Part of a small language model's weights.
Size: 16 layers, width 256, 2 heads of 128, MLP 1536 squared ReLU, 17.8M parameters.
Architecture: no position embeddings, no biases in attention or MLP, normalized queries and keys, ALiBi, normalized values.
Training: a variant of Adam for these matrices, 545M tokens, 4158 steps.
Each number is 128 + 32 x the weight over its row's rms, rounded and kept within 0 to 255. Layers, rows and columns count from 0. Numbers have three digits each. The size before them is the row's rms in percent of the matrix's.

# layer 2 MLP up, 1536x256, rms 0.0582, rows 1383-1432, columns 64-127
128:162123159121075112087133130114076115100180137129124137058138119123087130139098143137072102218137147101128068142130115120120097105138143126188149097136095196132152133149099021112135151132136185
120:081199107045136140117166189126077112111175117088115105141129143190162136153091122138215074158124087137110142101146097119150143128092133114154158140091199194124150131129198115146099118136134167
120:110179081071123161130116125172096122170138142094113107079118123147190210106102133100156138143107098105114099158159146080138153097117155157121217126161180097140119158112108148110110137131183121
138:097203128100154151133132126097102156172165099076131134086097168111099134121086147082082140112134105114113122124149126110111152097125142103136138131163108137157138210142146109127114106148158134
078:119136142129102210108146106092100092151139137193185148169120135126164161086145063104147134092161134168126076182150094123210125150066170136093150054102159187110114075184149122154123106127138149
074:153141114127110152115191159095074099078149142132154143103113122085173125122100091163159146124131106123107099162086094124145110103117154134094131130174155099160127077115118066127043117146203177
134:146119115064131173180091185155094126167145105130106109167165136084129124150133117114065156149132102132093127119146126117155123186121140128170181110144121100133146206101111131088115138144131126
091:133181141103145128132148125135088087112110162115137149178063094145149178125126117127136164100143163119133101139177132137140121086118121225154096159154164115128125094147098102130117168180109147
114:126095154080114196099080200132105170028139073131150158130133139108163092151101086137168155144145061142089118123086053144126107164118127150047168128170122120195162087125084147143128134156146192
064:096175092098088142087128178142123095117159124129196131140111138115147128092167138148160167105101053138163091168082093092162074131095166121144107088135129144108168136189159122113116110118133139
070:122136135080121216118175150139108076082148134144154140126160118125166111099130092149138182142118101067134111127085098066135088097127172149167132104146144175145159107146130156089014126191159158
130:110181163114153093117151165101129085089178111143162166114154109125152137145096083165153108188167120173084079081113121144162118084125128100108130124127141179113137168160080096090116099152122140
100:151134092083166197149135173179130111158175118132096118113148178065213123131123109124075151120112071105131099088139153124164121100114130093105163110175132097141112125100094161101131127061145135
093:219128130097131142080120128093099063110143098111109143105072135100117115142132159126118120165198117167085135107197056107092058169182152149127137104134083125135168160134107165097079127113113128
111:137159138122137106149144133118138061137121141136120175176141082112123112193139162173185139166168064134093118127081129138141129119137149060108137175126180114107143100117101175121105095166106163
107:119136067185137129102157119187101149110106097177131094137178147097144174176170106119162178131116103124145091130087121097080144142145157148081142143165163142142091143084143048104115172062158131
118:163163132072080147094104172143128158089124145133146156141147172061222138079110051170084106134091162107148124142107176108148111124161156107080135138188176131164159105076079132061100094132147097
118:124148120065158173159188164106060111100158085120172094137150113097101073176096083152108084100090127158123158169166129090128139125131159096118179112129143098125145092112084129115116113094124143
115:161160109126104198097141188128136112102096133144113142124135179085099169111137119124085136149099161149130117128105133172140136100124108143101159115145160147134157115177114129134115179110145132
109:139117124124086187182119219102142075104155132103150133124083104114104098108158164049152136147159096146119120158129090121144138131136120118107170079137185141086093076153131152151115141147116146
110:142161093115135096080168136164127187152130117110146113115112152100147198098132079148138168135122088124097107173128126084154090148149146119044122132122174103181150073165125150071123147144145138
064:147142132120123193115157134160071124064138140131195110101097116101138142087140145130131171130133144133088085085088108109144125140135168121057120143110176248145161073195162109104013122108147172
113:146169165115132118129160202102144099116130143100159127163139118089175185164136015119164102128174120049099131110132111111190151107143117084102098139111112132092173107095195111208115073091117199
106:136142084122142131147109162108117131155132087090182120068139140125121191104142067061102129169182125083129114107165127146106154093126131157092162176187127122102171117095117083171078085148133167
059:138154162086143107104207150106093119098153113098151167127107127092145127142073095056107140129141069122126089210151158135205100110103167133130197138128163166161096120144101109102078089139145201
053:151171145093110197132242185113075120127109139131143137173082124096101169131096123154132183116103151185146103151146112103153155159135137102173122113071123169154170107163120096170059068131184143
109:210148145123054125144146183140074130108181122095158173140149149124132061134114106120159129133089077119095139140156096133141108117154101157131135152106166141111113155195121151136087133096116071
114:136139193113084172110108105102110079119123102192200106154150117024180123154065053178115163106188145118157140136147122179159092077131146092148068128151107116127128116130152129124120098132115178
060:193170132134114152103173114169122116139114162093146121122159106110174113068096097093110118127148115139125116177093080129216097152074150163143140107162145135150178147133178108146090113162152161
105:145111089127113155042185187127182091126184103143157109147110123120146085060134112066166143142132071108131062164117059170119112144123116136115107152165147132111199177095166085173107115176127157
059:107191075119151197139106167142114136090150099131162136126085170124137111090126066106096088163136109099117107197131118054107061121057160147112140169124160179130158131187111119145095143186192142
061:133183133103099132110145187108128084100139121120181192139143126092132152073140158143133137186179109106130055153137097164120113167070155130070121097122116148143147156173167117114097128132141159
054:087128114111124130093131099177150120122126163121184126151139112047166149130118151120145097149151088149122078147105044135154135165060147063172100116106138113149091108135186073146098127121162145
068:122153062096079101100177150104136139126183119149113130101122138140159116157115102105135184152147107162096106174090094056154131083079124126111093204151133145146134125155140108082081104154139170
113:070149137138118137101114206085136085104153138177130154141042159128091168038073116031197144135142089092111177183140126134055122152126125117095059108108161161178200101111157112120132167097152200
116:172094087112123194087129134139151130111161169125120160131139127117157053070155137080177147138095061098091136110103067081126155113126169092142133130111124124126097099133160089145107178093159118
112:139088128152101150100167122132095061120140096109160141142072192165122087174087135131221135164158087135076139111133110106097153093137140123130132148151167128102097144128139157096140063107128174
053:087095153089077168090160089122105127127185122164136115134119061076131116067091118111188139109179105102102123146145145156130154161078162131101096115176133179118107142123173130135047157149177176
129:148163131087139126131144215089137120109118146171129146158088189077102182156087092152206079130095121088113109166155090114137144101106153113150154128168138148118194132126144123104081180129149174
096:162154106158118099163146106107128138097187064110139136153106127144139143068128037151148117124093147148125097152176144190176168066107084174149129164078127182114108094137130149178136113166168117
117:163117173156082110144075126147107069135139132168094147201116153059107097109095157077118148165131090118139104108118073101119141088096168125116156134109104126114094152148161154142123176093154168
120:101197119127161069124178103116109135124142118165162121168151150131105172129165142087163118174117151130081109135098112100154136116131099063096072145113163100103110118150148068119076141149165096
063:109192105101141171118196167097105099133168104174139179133115134117155167070093113112175158180148102152135101150092086119096105085127184111141149083136193182135091139129140095078090176103199147
112:088122154126092156147140128193105116146132154127142145129085132150162110103127068090215113115162154084117134078093072134126185125043091123135181138087171152137146120119177142151140096156129136
116:129160153073092112091121161104080079106166112103079163155160102156162118076137060095208088096111140127138139126156149101107148068127122166134084150092164113190108134156097115180111112106190110
057:144126137111139189081129201059074141089178117158160129197115178079142134089167130091130156135160069105083081201148074126112114163113131096109091152114123189168139127124152105113078092134160158
115:131172084137114130151124165159084104094167079101128094140120121075169134108158139124174081181122112152125078098170113103152063134124129116136145165164121166154072152129166167138093121179152238
117:171122094096070113103136170102142116147094132118113153079086173068084092150136098126080144129145103122075123111113155126137056107126123064075068166134104165139106123076068133134101140037123102
059:116125140085103165091109140128130088101208108112147150126139122139118094137107116074142111097132089164157108193105145102124134117042203141071073098142160191080168140129121091178116119103203089
129:121137093141045130127131125120146057100147124179096157115131140126109064144106175144168124127140137125176087106151112066183085150132193132150117099153091190099114141083122096209130170091129148
# layer 2 MLP down (transposed), 1536x256, rms 0.0512, rows 1383-1432, columns 64-127
129:092146139123140079120103100067109111134162128153059125088143137139112127038139159138128183164127142134206124095120168139080164123116146107085109172115080114133113093141145152191153145163077137
117:176075164123142130152151134099099084156121102138060062172174115078087069149126154122082058131149156112172115151115157123067167122110163091177109133143122172092140173136118108083139128154136088
118:131153132137079126097177182110078148121105100154091131082093130105151134131127177112066085141117149105095087050121149160162114121164126158115131068118101106101163121055134110069135164082094131
134:089145159146081066119124131164139136082076128156101158136133163071115068158117087199153117096135150153096110166050113162093150132104163158174164183030147103076147107096104172153092122138136129
073:129120174153158162109112112070088103131114109120076109170119068112154136152133121130139157157086176147129084165101157095123136180147091158083145092103133082088079126106125196175143103106113113
061:045083135137117135173140138126202155093112150168105088167102117144140152128094138140141070090111090088092145144109077160100094129201125163041108127110136102159160102115213147059171117108150145
138:120160145191157130126141099175110161117196195122089113126211070125144120125127189130146032117106150172109088101202073152142118135156141183122104111129096115129153074120103125136109142166107080
102:146129146112170116095166094117054136165104124096149169153084108176073135113166186151139123099101145142110104138139154095083148096148092168157152124123121065130132121114066134155137140118141125
122:129139215140141094124155075091125118133157134056123100165190166124096065164143115145096100157067103134119095189164126077105108105151157109110177129149159106149085148162156168130145102077122192
038:081181113053111131073145082172119103064083165160108098164140041124133145139147155128176101078107163128091104133095156152087116154136124151155123212156148159108117134170106091133147107146139102
055:133137148167151093100111144154083118164136075095164110092104142135094067062158086108132128146138080168157128128178106150129151123144155129172162081159170113134158031129074133124121174111097119
129:107151150139185071110152134124186116086093193106140142142107100119155151129129175147073091183125184130089116115116130194138136123089108156130169130085117096139197140110103079128160086126102125
102:107090158114158126046150124097149127121117162118163182088121097132116096093170141188170100094120144115105163135147115153112143138199185086181152189142099153079170125151166108138205161084133061
109:168131120113153121136118117063142091116086104136124132140091142101094136098164181134132139096136154170122130167129104115129109141138116149102150122117115035143148132097119145133179117098116110
112:106128194157122115154126081084113106092118139140176153064125136143147150079154113107146124118087120120179107192114116095146105097141110134126135114055118097166175044102155124129136148081116148
109:088164137203103094121147120106117052122163111123093122119172093148160087063168061139181105144064086140095112155140168159105171104073123188157160141112117178133175156102182091116156078145119081
123:090087160101117153133139124093138049104026143132158159155066132120134120159155155124103103142127098082124143144073126106128117096111106144125155142155147114109142169124190126122145127125088104
120:130116071094142138089139099158091123095116164145078055137126170174115157118127071159115152113156144125120105065222098146139133118168164125138145071171170073093110150125119157132081099159074123
122:111126125185136015122140155184129177179177178081177090159119142090131149132102152064149171064086156147144144131129114085138131121160134111112088078109075078132134053159089137122138135168140165
111:138170124160123114095143111097160121184018115094066203161146117169137186161150144202164100143147111114173137163139122151137113188132113104129131124109095169210142167113128164159124142166144136
114:083130126119132084139109082152147146194123143199122107117116093130159164145157100125164144147133079143117136089114103152079142068115077107166169164092110095138172130107114109121194186081175061
037:174122145138152091100169151140166204211217098036111162060108108151182128148131067157156116114064107114076147138111205129140111108168094123127132126136077128116145112128172145083136127150162073
117:102142108072128084113127134126163193121146122111150123140157144211185124113102124081137163162122162151091102145184132091175141170124112055166098132109160108129139119159085118107082179091113114
122:152175118118108115131180126123118165110148060131111095121167101158161137134117159098113155119145100111186144137130150204121182102177089108093130193112140147122135120106106099138094109121118105
039:173116103111105108167067143120122120152167129156101160138166129174093092110134168118177157107092080150123071116079158114127139159177100140112096189139131159171167129136146086082125108148208153
035:143149089116130115064091068181134171146087176135121133161105132136106127146115178108141122167119171097124116186101175159130183134146150146130106117142099086109124105111115133129066166120135120
109:159066151168121101150160152109147147126171152126062067107127153141131131149176101120130129095067121097124150084126170111075139164125140161181068085148150146134067120147165142114133155116100137
117:080146099130149076107115111152105117144147177180115114183065156153095094130140175068149125137102164078139175161134121174136133091088087151131116059095125127139146196081051164123139134148157132
034:136103127074142100127089121145054106135160131099127159164087071202103151173109166124118090167088117139180146144156175167069070072144064117088203135112112108114136141160151137085104139145079062
111:103148106119093114136130134107133125115079161102179085164145148080175152149097142104161147087086111059129155103111025238102090175181044175138104172086127121135184129128172090116121177126091126
026:193115097206068142141132137152080136108135136172150118133199118166172112118096144145145121116136095061091167101132143160086185172130164137048102163152135118177174118092105191154174106144136150
042:035110145107141142213089185142139140139158134114105124131118126147054144101107079154122140140136160107093156190090099121130145140084140180137016148125141086059086111105142120196110114176142123
027:109149133118152130135127063119155125160134128113084102132117133185163148165135135141118127105148184174137137141163119178117165146175108113107142154080130081102121134140185102160202132075071113
051:166135136169121074107148121117082076136170119096122127097127126130125145174172095139072158118093172143165114132108154152142165164184149128115148146112113083187133164141140176139121150170113108
113:132121154130086083105095137106168113110127129096127161142125123155112163131111175151088040097145092123113173141133079135110149109086086148164110090092152112161186122146127122105184103130082117
121:109137130173176128109101113144137155135151183148097149165181140125106038143075148141112090123133105131141096102154120119093181127104153152175132141139162109055115136161143119097040108081183074
109:087109133146165128093109129126124138117122161153147141133116163160172155102086168118135117032064089149125110201130144155168142187117128138079077161110097175167123111188187116183175163171157120
028:097127117108087146168119091146159163155046128132136177103164133134078085114128135107147095123114123091104103126104103144098083108120163169129164182195121111132114098134122149147129051211139103
126:077140144114125149165131073164213115111079116097121139089165110126184084170152118134167163118128139106085103072124060099122064129174149106145120127152139114126131130118087120147099149124109136
120:157129122203126118140174060085203133100153087117121083184139079174110098126112128174089132137117145178115146139161126159182131119126087211115150149085085065091127082137115215124159132067128121
116:120088077143125127118146126143108155155156083110158121141106133107065171116111086131077043208101145134123162135094121181163172106136151094153138130176148106117115149096142182129177139143107138
122:107092096135102117079140201123082110196164100153102146108097138149102113108165096159073114137102080149179169075104085172091115082085146099225148106120152093097162081127132073206133094161130095
045:121098136138098099121090084142120105076109110139101110119079109213121097117146138150132126129139118130112191118164095132087119117159073110139119134204131139144141136155125110144192122160127152
109:116165108114132118105138145137109095056113125094182149142205200071147113115104163146140137104094146157115145132138120183072107125124189107111189144085121117104124100143099105148080207161078128
121:127178079130117111142213092155105117135094166155110136169064167104122162134144183141113084150158088125145110119175167124103122066141086205054131116133153118117153180113069101159163126141160089
033:163089134198183099117091183190138138159118144090110153100151074187117119153115063091105134130137104144155118149119151144141058096137146132166149122120100106192188092093107144081138106128144070
118:113139177082154138104094126142164106127208128121154077147061132137103055147139080157143109131127140091120150133116081095096160094097110134092155106187142130118164117137169130059049153118151124
114:102106148115108116141149075136149170161127080102100147097111095141139148070151157134145127131064121139137133092081089144111094161126163186108148143122103099187104142053163122121127119136156095
032:181126126136195159091099118146161092171135125185087122183129133148120112086176151146117104101089127158083134152084148197110058147145102166161153103113165130124166192135115073149131170116178044
135:157164110162164101111106145124099154178107191135071145150155160150051114120099171119149204122094157122132171144110150103107165127110099152128120101105171139114173106138094163126139095115111173